config.yaml
num_hidden_layers: 12
hidden_size: 256
num_attention_heads: 2
num_key_value_heads: 2
head_dim: 128
intermediate_size: 1024
vocab_size: 8192
hidden_act: "tanh_gelu"
norm: "layernorm"
norm_place: "pre"
norm_eps: 1e-06
positions: "learned"
qk_norm: false
attn_scale: 0.0884
bias: "all"
tie_word_embeddings: false
parallel_block: false
init: "normal"
init_std_qkv: 0.0398
init_std_o: 0.0494
init_std_up: 0.057
init_std_down: 0.057
optimizer: "soap_variant"
learning_rate: 0.00921
lr_mult_o: 1.09
lr_head: 0.00766
max_grad_norm: 1.0
warmup_steps: 200
schedule: "wsd"
decay_fraction: 1.0
decay_shape: "sqrt"
final_lr_fraction: 0.0
batch_tokens: 131072
max_seq_len: 256
doc_mask: true
train_tokens: 742300000
max_steps: 5664
dataset: "wikipedia_en"
Each number is 128 + 24 x the weight over its row's rms, rounded and kept within 0 to 255. Layers, rows and columns count from 0. Numbers have three digits each. The size before them is the row's rms in percent of the matrix's.

# layer 5 MLP down, 256x1024, rms 0.057, rows 51-101, columns 384-511
095:123152121150147165103119135129150095100129137120111100116132150092091149154117110086152111128132106134115076171125130094167134128117134144145193110131112129128134163078120088112149107154130185111084148110111062165137123081087175148143112139116120102108144141143135089100128119117094142139125145124109124161148154127140078148151146172146129126132142129131143113118075137123159180154102
094:118138139105103135147125118120116160132105121097118137126155138111147105139088098103112172122126122108168151134166126162101070146142118103116140120115132145121132156119131082147103132117135194083113118126138102091117158147146141140142114129142138143154147113130123123122108103116122131134159112145150115148093115138098083062123175174127147141186133148157145144147148092111159120094138
100:155129099135120112130150135136123162124124152143130141137084174145145162089124144067120134166128162107088118205153111119124102133084130129127140123095180122133173125120115111115154157127175103158141144141136109103096174160096165099094098108144125135114148126116146118084056103116072129134152115152134098146091146130073192103118129147172121127139129145137146143142151181131123152163103
094:115111140104075146140141097110142074160112131108130123113174176138123092138077112140115147082147105156111135141090145143128123117119113127118136135125112116115132142131158140093107123095114102155160149121105150154144143138127123135156153149116149098116130145111124154131107124105105155112120180166155117114106135149123113115142143124108120120146169153104119155154173121093154107139132
092:131138157137122179162151122149117156108141136096125116112124166109114165144131126116135127143113141152094148116121139128117153141127176126142125131169118155094112112158112150139090141159119137155145105174116110113155121118160138096139135128116121151128153131169117119119086139154177174090142126120161127147161149126111124150101120096183134093104092132128112107148151193176123072158144
096:165132157139168137117092136106118075104129159126103158115114130102110131200116126095135130117139146127176126087140091167156119130147109140101144104127134127120161126157101132126167120127149128107123095152123160117094126129109130120157143176145124142130127135148125164158113091146141145096078095144178151147115126155108162149166123162149129113102175136111100183151106115118071135090110
103:113100140147166129108131147092133088076147160128109094127107153130155151122135108124138120152143096120156144107143113168096150113146105132142145156146113099143146142159146103110115105127132082130143098111090133142103137098095141125117124140134135140143127134171135139088111121141158128109129103084118060125109111159072101104101101083096141135121132103155104107128155187161142122134102
104:152075133122143149118145105144139107166082122125102151150139119145127111137124133167128152113135123148147151140084154152131153108197110153112116100092128135129124161129103119102156088119124123157048100164145160171124173123124103098100181124121127089134138150105153124151114145121154097134125137149110120141141118142129127103146153108159134143141138101117187097143154087116126124117106
105:179126102122056105127152109143140109099154121079119108097170112123129145178112110164117141122118133128135123119147126109127129135086119149108089155136125196156151145151139088127142110120130111166149146089189125138129057088136160152127119141156117126135099094106118103124126172111156085093128102123108116108140124105142143147111131120113174173117105105112129152117128167106130163143162
103:113100103173118138136104112085110146128155110127083139118142090141140151115127065103134136159152139127155090195086138079153144100190100163127080151163142153110134132167094157111145159134143114114143155179109136152120147127144121151124116100120115149122092116144120164142145145114108114132160187112117142161137134135102151157135094143142137139104129110117142109153118153137099114130096
106:139128127163110114090159156176158086155146133118125130152172098150147128108149137110133123134145139128130111147189112124112177100159140157140086050112132096122106142105134089121112134134079126091139142164117148114102132128127140181115166150121112147089079151109088147115129115120136130122106111043134098139106154135154160091134151095157134127153154139163112144158107130131143115172121
096:141163100158198119109111144116123159113111137153121114078154117148117136125127154089111108159092131100190072114147156108126155088098121124146097074115146111127078104116094120065096107164136165125113131106141118115121118159169106114109153122135147118116106134145107109158085131138069117119105133127119132131110123134096189133100124114155131085077121152106102121156090116110168134110101
098:112106141155112168161120137121151162073152159118127131081132105155166179112109168087133093139150127170079159113154126132149150128104095119120089124133096118118104111151120133126125138117149118120120106107128108122112150152112158146178219188110141134075117137114123146122166145111159117149132180124134112137109123157084121118100089129137106120159120132124107130135153165119194155164101
099:123120115109168115095124138101108155104152117149103107146150128141166142089170166127076105124133126147128152080158053189124112159095126100102144154105120128119108134132128156136130097073110158133080131098151117093136185148158142132116145118081116108161121116146114147130157126078101179138126134104098145152118115119135127128127192100135125109128123124111144130121150124117149134118157
100:123160129118160124181105108135094115156127135094075109151109105126127145109103146155114107146146113118091060129106155125118157097133119160139151098106108160113083125108127197146112139168100159140143139136157115140135109163100145141070180127131139093163141127122156113159146111132138135117117118164117122153143103074166119114149150118079138103112131154142141166147163116078093177118078
097:178142132134172153159129132142113168096142152142118117161070114126167102136094133120096153088167142110099157103076112136104142138118160127138082131105148106128130132136152163103131110099129192133085140121120143164175174087116087120107129132101093115109132122092097091114112102092156137090117162140115115171091149135129151119081115102102128134123113147117122055124117104152102126143145
102:224107146119103132120137131164126129110111081129115137155113121156123185148128166114148127137133131159149088144111152132109156123146104141113133105139136126120107124149101180155138122132165146144070138153133092170173162174121123134146135119124158158120109124090089140151139125113117094141142122107133150162116137135106145104104130151139102184184143087130112080148123158105120112122132
103:071161161116158123104086148126141129123171154115117144159137069097182164128136130108138124095158129127122133156169146115126152137151135135102162100114112110128100124111067154107076133144110173134107155141067158092101095159158113152083148133121152111161140119119100128110109079121166109172145131104064119086150125156097137118127141141070142142071083094123168169128123158120102118142125
095:164137165127125126101126086042141132098125142113133094146145122097115134151108080101142166115137116148092117184160158117108122111121110138128166146167096152160110142114128086125133151128125127103148151108112100095161166107112120108165147119093138133112137182123131137110118116137123164100126091150153105120109128132112170148150142147122115158123118108093118116094134147150114137108138
094:173041140125142141127135113124147095147147121104147115137134138119131125082122088171133122130131148121110119174127140115154159115129159135133121141117134142106146149134141085158172142150142088138078117095130142167188135154180107153175156112148146105130141097115169148121119158154131103102127148121139107147131145116126126110116110114131095111142176142127151104119134151121128089135108
102:119104128147098112131141105161115143117106142114097128127124119128146219116120144160136092160126125093156129150175169169107111104151124123129121174099139167149124113149116076102149133171115102077164115177118138118134145094162126148106097097101146124133121130104164110151115162107101132111151109138135119085115162130156131119134134131113132131115102115137132115155127136135075107129148
106:158104131136090101139185141151125156157147084160118177153140147157103115149170138159133108116107145162125140163170098142118114182136099105144112098161176180166121115130184134091144138109131101125111148130128153118116122112125142116155133119140140131130140155149150134123178160121138150156107116109140112148131136122129122099109091141177132098125141176152127112169105105125151094090103
103:114136127137143132108108150155160146165112094127136114116151103109109174110098149074123162168127090134107147153122189107134124144142111134125022146123098099096113126105135100148133137123117120117142161126121112159114179125181120116126153078151115121106129140112127101161118092121079124122123124112089143141155132125101172112076126140119125096139109172129119099104124111142125124124107
100:114137118149124105135143138125134127119119157108103125113134120162124168093134129125171106185121136149117093188106175121136144159117152124127150129126158100104147116137117130095110122118126099134104102121135108156125155122103148143149160094073124118105151155131111161115116126117117128167124124152146193117189139094122117132116120153134118084160134137153104160125121107154102106124124
097:140112145148135137139133103135131128127125108123140188139136126130152106126183093114160102102148081126156154129137096091100135084177132099098135110112127132111085140125092175103087149151088149138123095130112121112117141156089116142128155146138112141107107167117117118099072107145125177118120152138137102159171114120135168126148086072136147125155086127108105174100112131133125122110122
101:102111135102168092116140162128168120085112152152140123133142146109097109083150134151119144115108108127127125119109146170113147172091126119184124072163128140135104120129079112200123132116106075138068130110130061137108104130146110150122098160127176111155135144078155083121122115158133159192098092144127121128117158135096153121100133108131146089159144112161140123139089098094150109110138
099:111158118139160106122154152106092147157118136146136145147169155109146110122112134139146147090098144139091142084045113150141103125090090111155144172110089123149108117102106103132084130129126110146153082146129141137091111134167114133117107085085109168143147103147132158088105132166124134158128150212143111114109095142120103142158152131143157099139119137159117153136144064162149148131166
100:132153138154117123141131152131140156139167112105082148122101123119104204136121141113105130116136130120174151105149157113128141104136146103173088146115119147104115140117137118134133111147133126111143130124122096100158175116134124122168086101155182160142130120114118144105150156114145103140112122142158142108140121157180136150105127093129122136138102134140084103106146070152184090137161
099:122128137145194098108130107120124151094113137138129121168146118150176138115126105141110096120113098084074151131121131095122113146133105111183120132134152121111150101106131203156105125127126121187143069163147113119127156150137161115110141113105163092098111155139124163155146133090097124137135133146127156145120117151122169095073163117134121119147092089108109166122161138138169141138124
099:146129108146065127137142138108093103138115117097087107139187127140167071156135119130153122111140133080124150145123113175107160155058144127066152106095148081148117164175136147131161127103139165162148162096155160122136115116113160125126133144129091132135157115135143146130180120116124110134184145139119131139094134108120154131143133154139096145114139137099158129130152091130125095135177
104:162142123133138133113079155136173110083137176112144176108112096102129070140117070114122076111125131155140129105089108131141118135116145093093113156097105098134150163074125134119076123102140097145132105100111148152106137120165080123135128135114158173132123177172154175141118122117093162147169091146138127124078102158129096162136144125137163100092126112120099112159110134155153111157136
096:099087128148121092146139142147155105090151123159163109087132131139160089086169103018111082159114113148111077141149146126154135156140102102182102104146092158140160119151121140126140129134127090102119129096146112115101109134112141146134115162162142161148121146143095108103095100140148111132110152111100138099063157132110099129108141134114156075109142099141138135150046131107133136157158
104:189096170164102125124108126097152153113099153110071089091117172157105126180121054111128100176157117159147131109161117141163150129128131132145089137123109098138124164094163154145113083119163108110100102123139089147124130092096093135165110116143158106130105111100146147111131117143137123123131115090141127116139152133119103141173075145136112101118130134127147116127071073118141116121083
097:117074145141136136141142078145149147143096118095090087148124113094122142115142124129093162147138155121150116124029131100115127130188160134122156084078123118102141093100170104148170148144064163116111101154126090169105141134094180132101129092130150149087118123151110125135160144121144114116140177137132134135151170097145157145159105125138149105114137148109111158119175097135120064088138
102:133149136131150152086095092140102102149116093122137103127138153162077155144130129115099140152092139096160136124109101155164132115145129168145149104105156121123065118135141113160116139098138075129161115111086130132143126136088155126132093164156134142130106181141099118168151120108169167131112100108129123098091127088150110082105132159086143118118122124135143112117076187122097073094165
104:142152141132103153175141089138147117129135098124149124138110159062119113127142142104112177125132100194094116119120110127119134147136147157107144127151138134179150120077136137123102158089122131165131111168122107125123156140150146105128114142138115150160127104115106127141156113142139153140135136147141165098139148122093132125146139137146115094125085103167133169175126136172137186147102
103:106136088138153132119126154067130116140152144154137144133153143138111156151143148081144127152122144131140104155132109119112117151108123147114134177135141128133100169090139167122137095151124121159120059133113152094113103107132120125136088144153163124153162148103104089147125161101143112106109115135140157130099132145131126143087061091127104118166147138180155207140090131172105159140154
106:078095137122127080134093161174116116135141098182107153143122154140142108134106155116123124123134103120147142133088164136133160065128126159136151124113122095133169136155111127098088131133111117108128146122110184134141123108118133104126152184163155083169130168123155122131139122121071083126133121178143157090179087157159167131095140063137143117115096107150148141107162148092131079137102
099:096148070144143081114163143148155117137133141129124088114123130126091111091123092166129125105169124088123161112124105116080104147101114143130148082151133130109144156177099151135143156147102118084122140115148082145105139148126074170119155133134087123105117151100111117103158107164095122109122112096167157131106153134137090129163097128144156143158112130152167142133141132077130128123106
096:148169157124134153117131095149165172087147135158155150090139094172145099139145091130092145125162099148150099137099123118159100172100120113142127121173137118128105127104142155148141140110103109095141134143139116154114125115128128167154107084153165141164113148159157100086128132125086116137128133125135116129126146126163187137130114120157107110130117118090091128149105063122136158094086
100:103134148118159069130108108120154131138138143152142122107137148113112156144103150076133143129133186111120116118111077145113125133078120105139162143118125145066109110145129168131134125126122094125143144111122121155130101146114131122168146079109141142137139125146125148113139121133150086120122132125126111132158126155094099119152093146129097093158121145112104156125133090147130139178096
105:123119116115156122153134132118131112121121095104123116139110148162137141142148094182095113195124127101188162145154146144146105086130128103118131142111114158113138119152157128178084106131151100123119089131173113129134125118128129138124087106121163148146122114116154107114086081135125148098108137129129115139146154128155109115137105137121106103127115139114076135064129102156129119121141
104:100147142122170128139165156131105138106074121107148113121122097161117092092133153108100112142149099132149112159197127163110138091083138119079142093144124123107128131135129086130141130167071171146126128110136101090113132137199114119110120119141111140097100184160119124156107121159077102149145116084127099112123121115130137132108142120099127129140088164152140133138146111096134068127140
104:101103151122117126095140173131129183158157103171142139120086126130145187084110125146119099159147110120093160165144132140100116119119117144039110158096108138146140124148158104112107125093158131086103136112124179112116135126115114139150130094123129136129119144136118166134057130146149126110083109151158135117126094165142114125166115149136111114178115140133180121104158115112126079124099
101:114114154143096094163133184103149133149147172114110139124128132090142134134150144100108096096131147116167134130125102172147134095094152100108135114133149092083137087107139116124131105117119096119172115115107137135131145124148147161127138169140134138164147117115123110164140120123140131123098174154143140122104107128088129119115080100149136104100126143122124103141152120087114126143111
101:101159124160165099130131115142162173126141105114114151137115139128126112115157124097134144137140141090128108119074115146168119133165151124180152166120108132101119125106124139115108129144138107157129125151108180144094135157123108171137118136105091138115135158116162144126129165124124147116131170176078121110125096121120139115137115134085159071134105150154105147122133119145133133167154
110:124120107155099085140117142131119128104157142153121126126099061151156129135109182113123120125127120164137111125069061113097152144093127103120114144091114102098122125109081115121143138134151139117105094093084159177130147123130074154153152139118140160125117114150118143177130097139141129140160151133117107137153152125107147089108070133123131152149111112132138123112122174140108089133118
101:113145161155107152118134095112132105137136084171123159102092130143103129113125183119168138157116145132139191155153118130129133120148099132154100150163149123152126146100160145131126118095149129097112089157139084090096079132146098146091132146203123145123156116147127085129106138135096129110130126142157127117155115095074128129145112131158145137137126160175098093121080166146133138150181
100:114097110107165108123085110120137122117139120127128121116166117139106136118167141123089146118111119134123109100132108106165163145113163140149142112128158131130156132140108126090118083132114151162127119120093125111122091153135173166098127128140099151123100153098121089120144130087117148119151136160094141084151108106159087142097118153087148144095136121130089145156153111146095150163112
098:144164117149165127090139128130113147147133115106138163100148140151120128083114159122145150160161122146152136108171127154106103122132120134116103109130111109182161145102172148116080132100144070169129141153141116092101162156101148108136157169167105127146114131129123168154140155077114131118145143108112115110113117074125079158138111150114088099140161123165090122142132129100112158145132
098:128101144127138107110078133136123091142144129131134142142162132107106116107125111073133111132127136121123119155138155105172114143149153151104149144134118119083169167143038100098142114116159132114152129114107137090153151107099155133142138130118108106128150106137102129139148118125179129138128102148112174116175111121132148113139157090102166095150141086081111109144114174176114172177152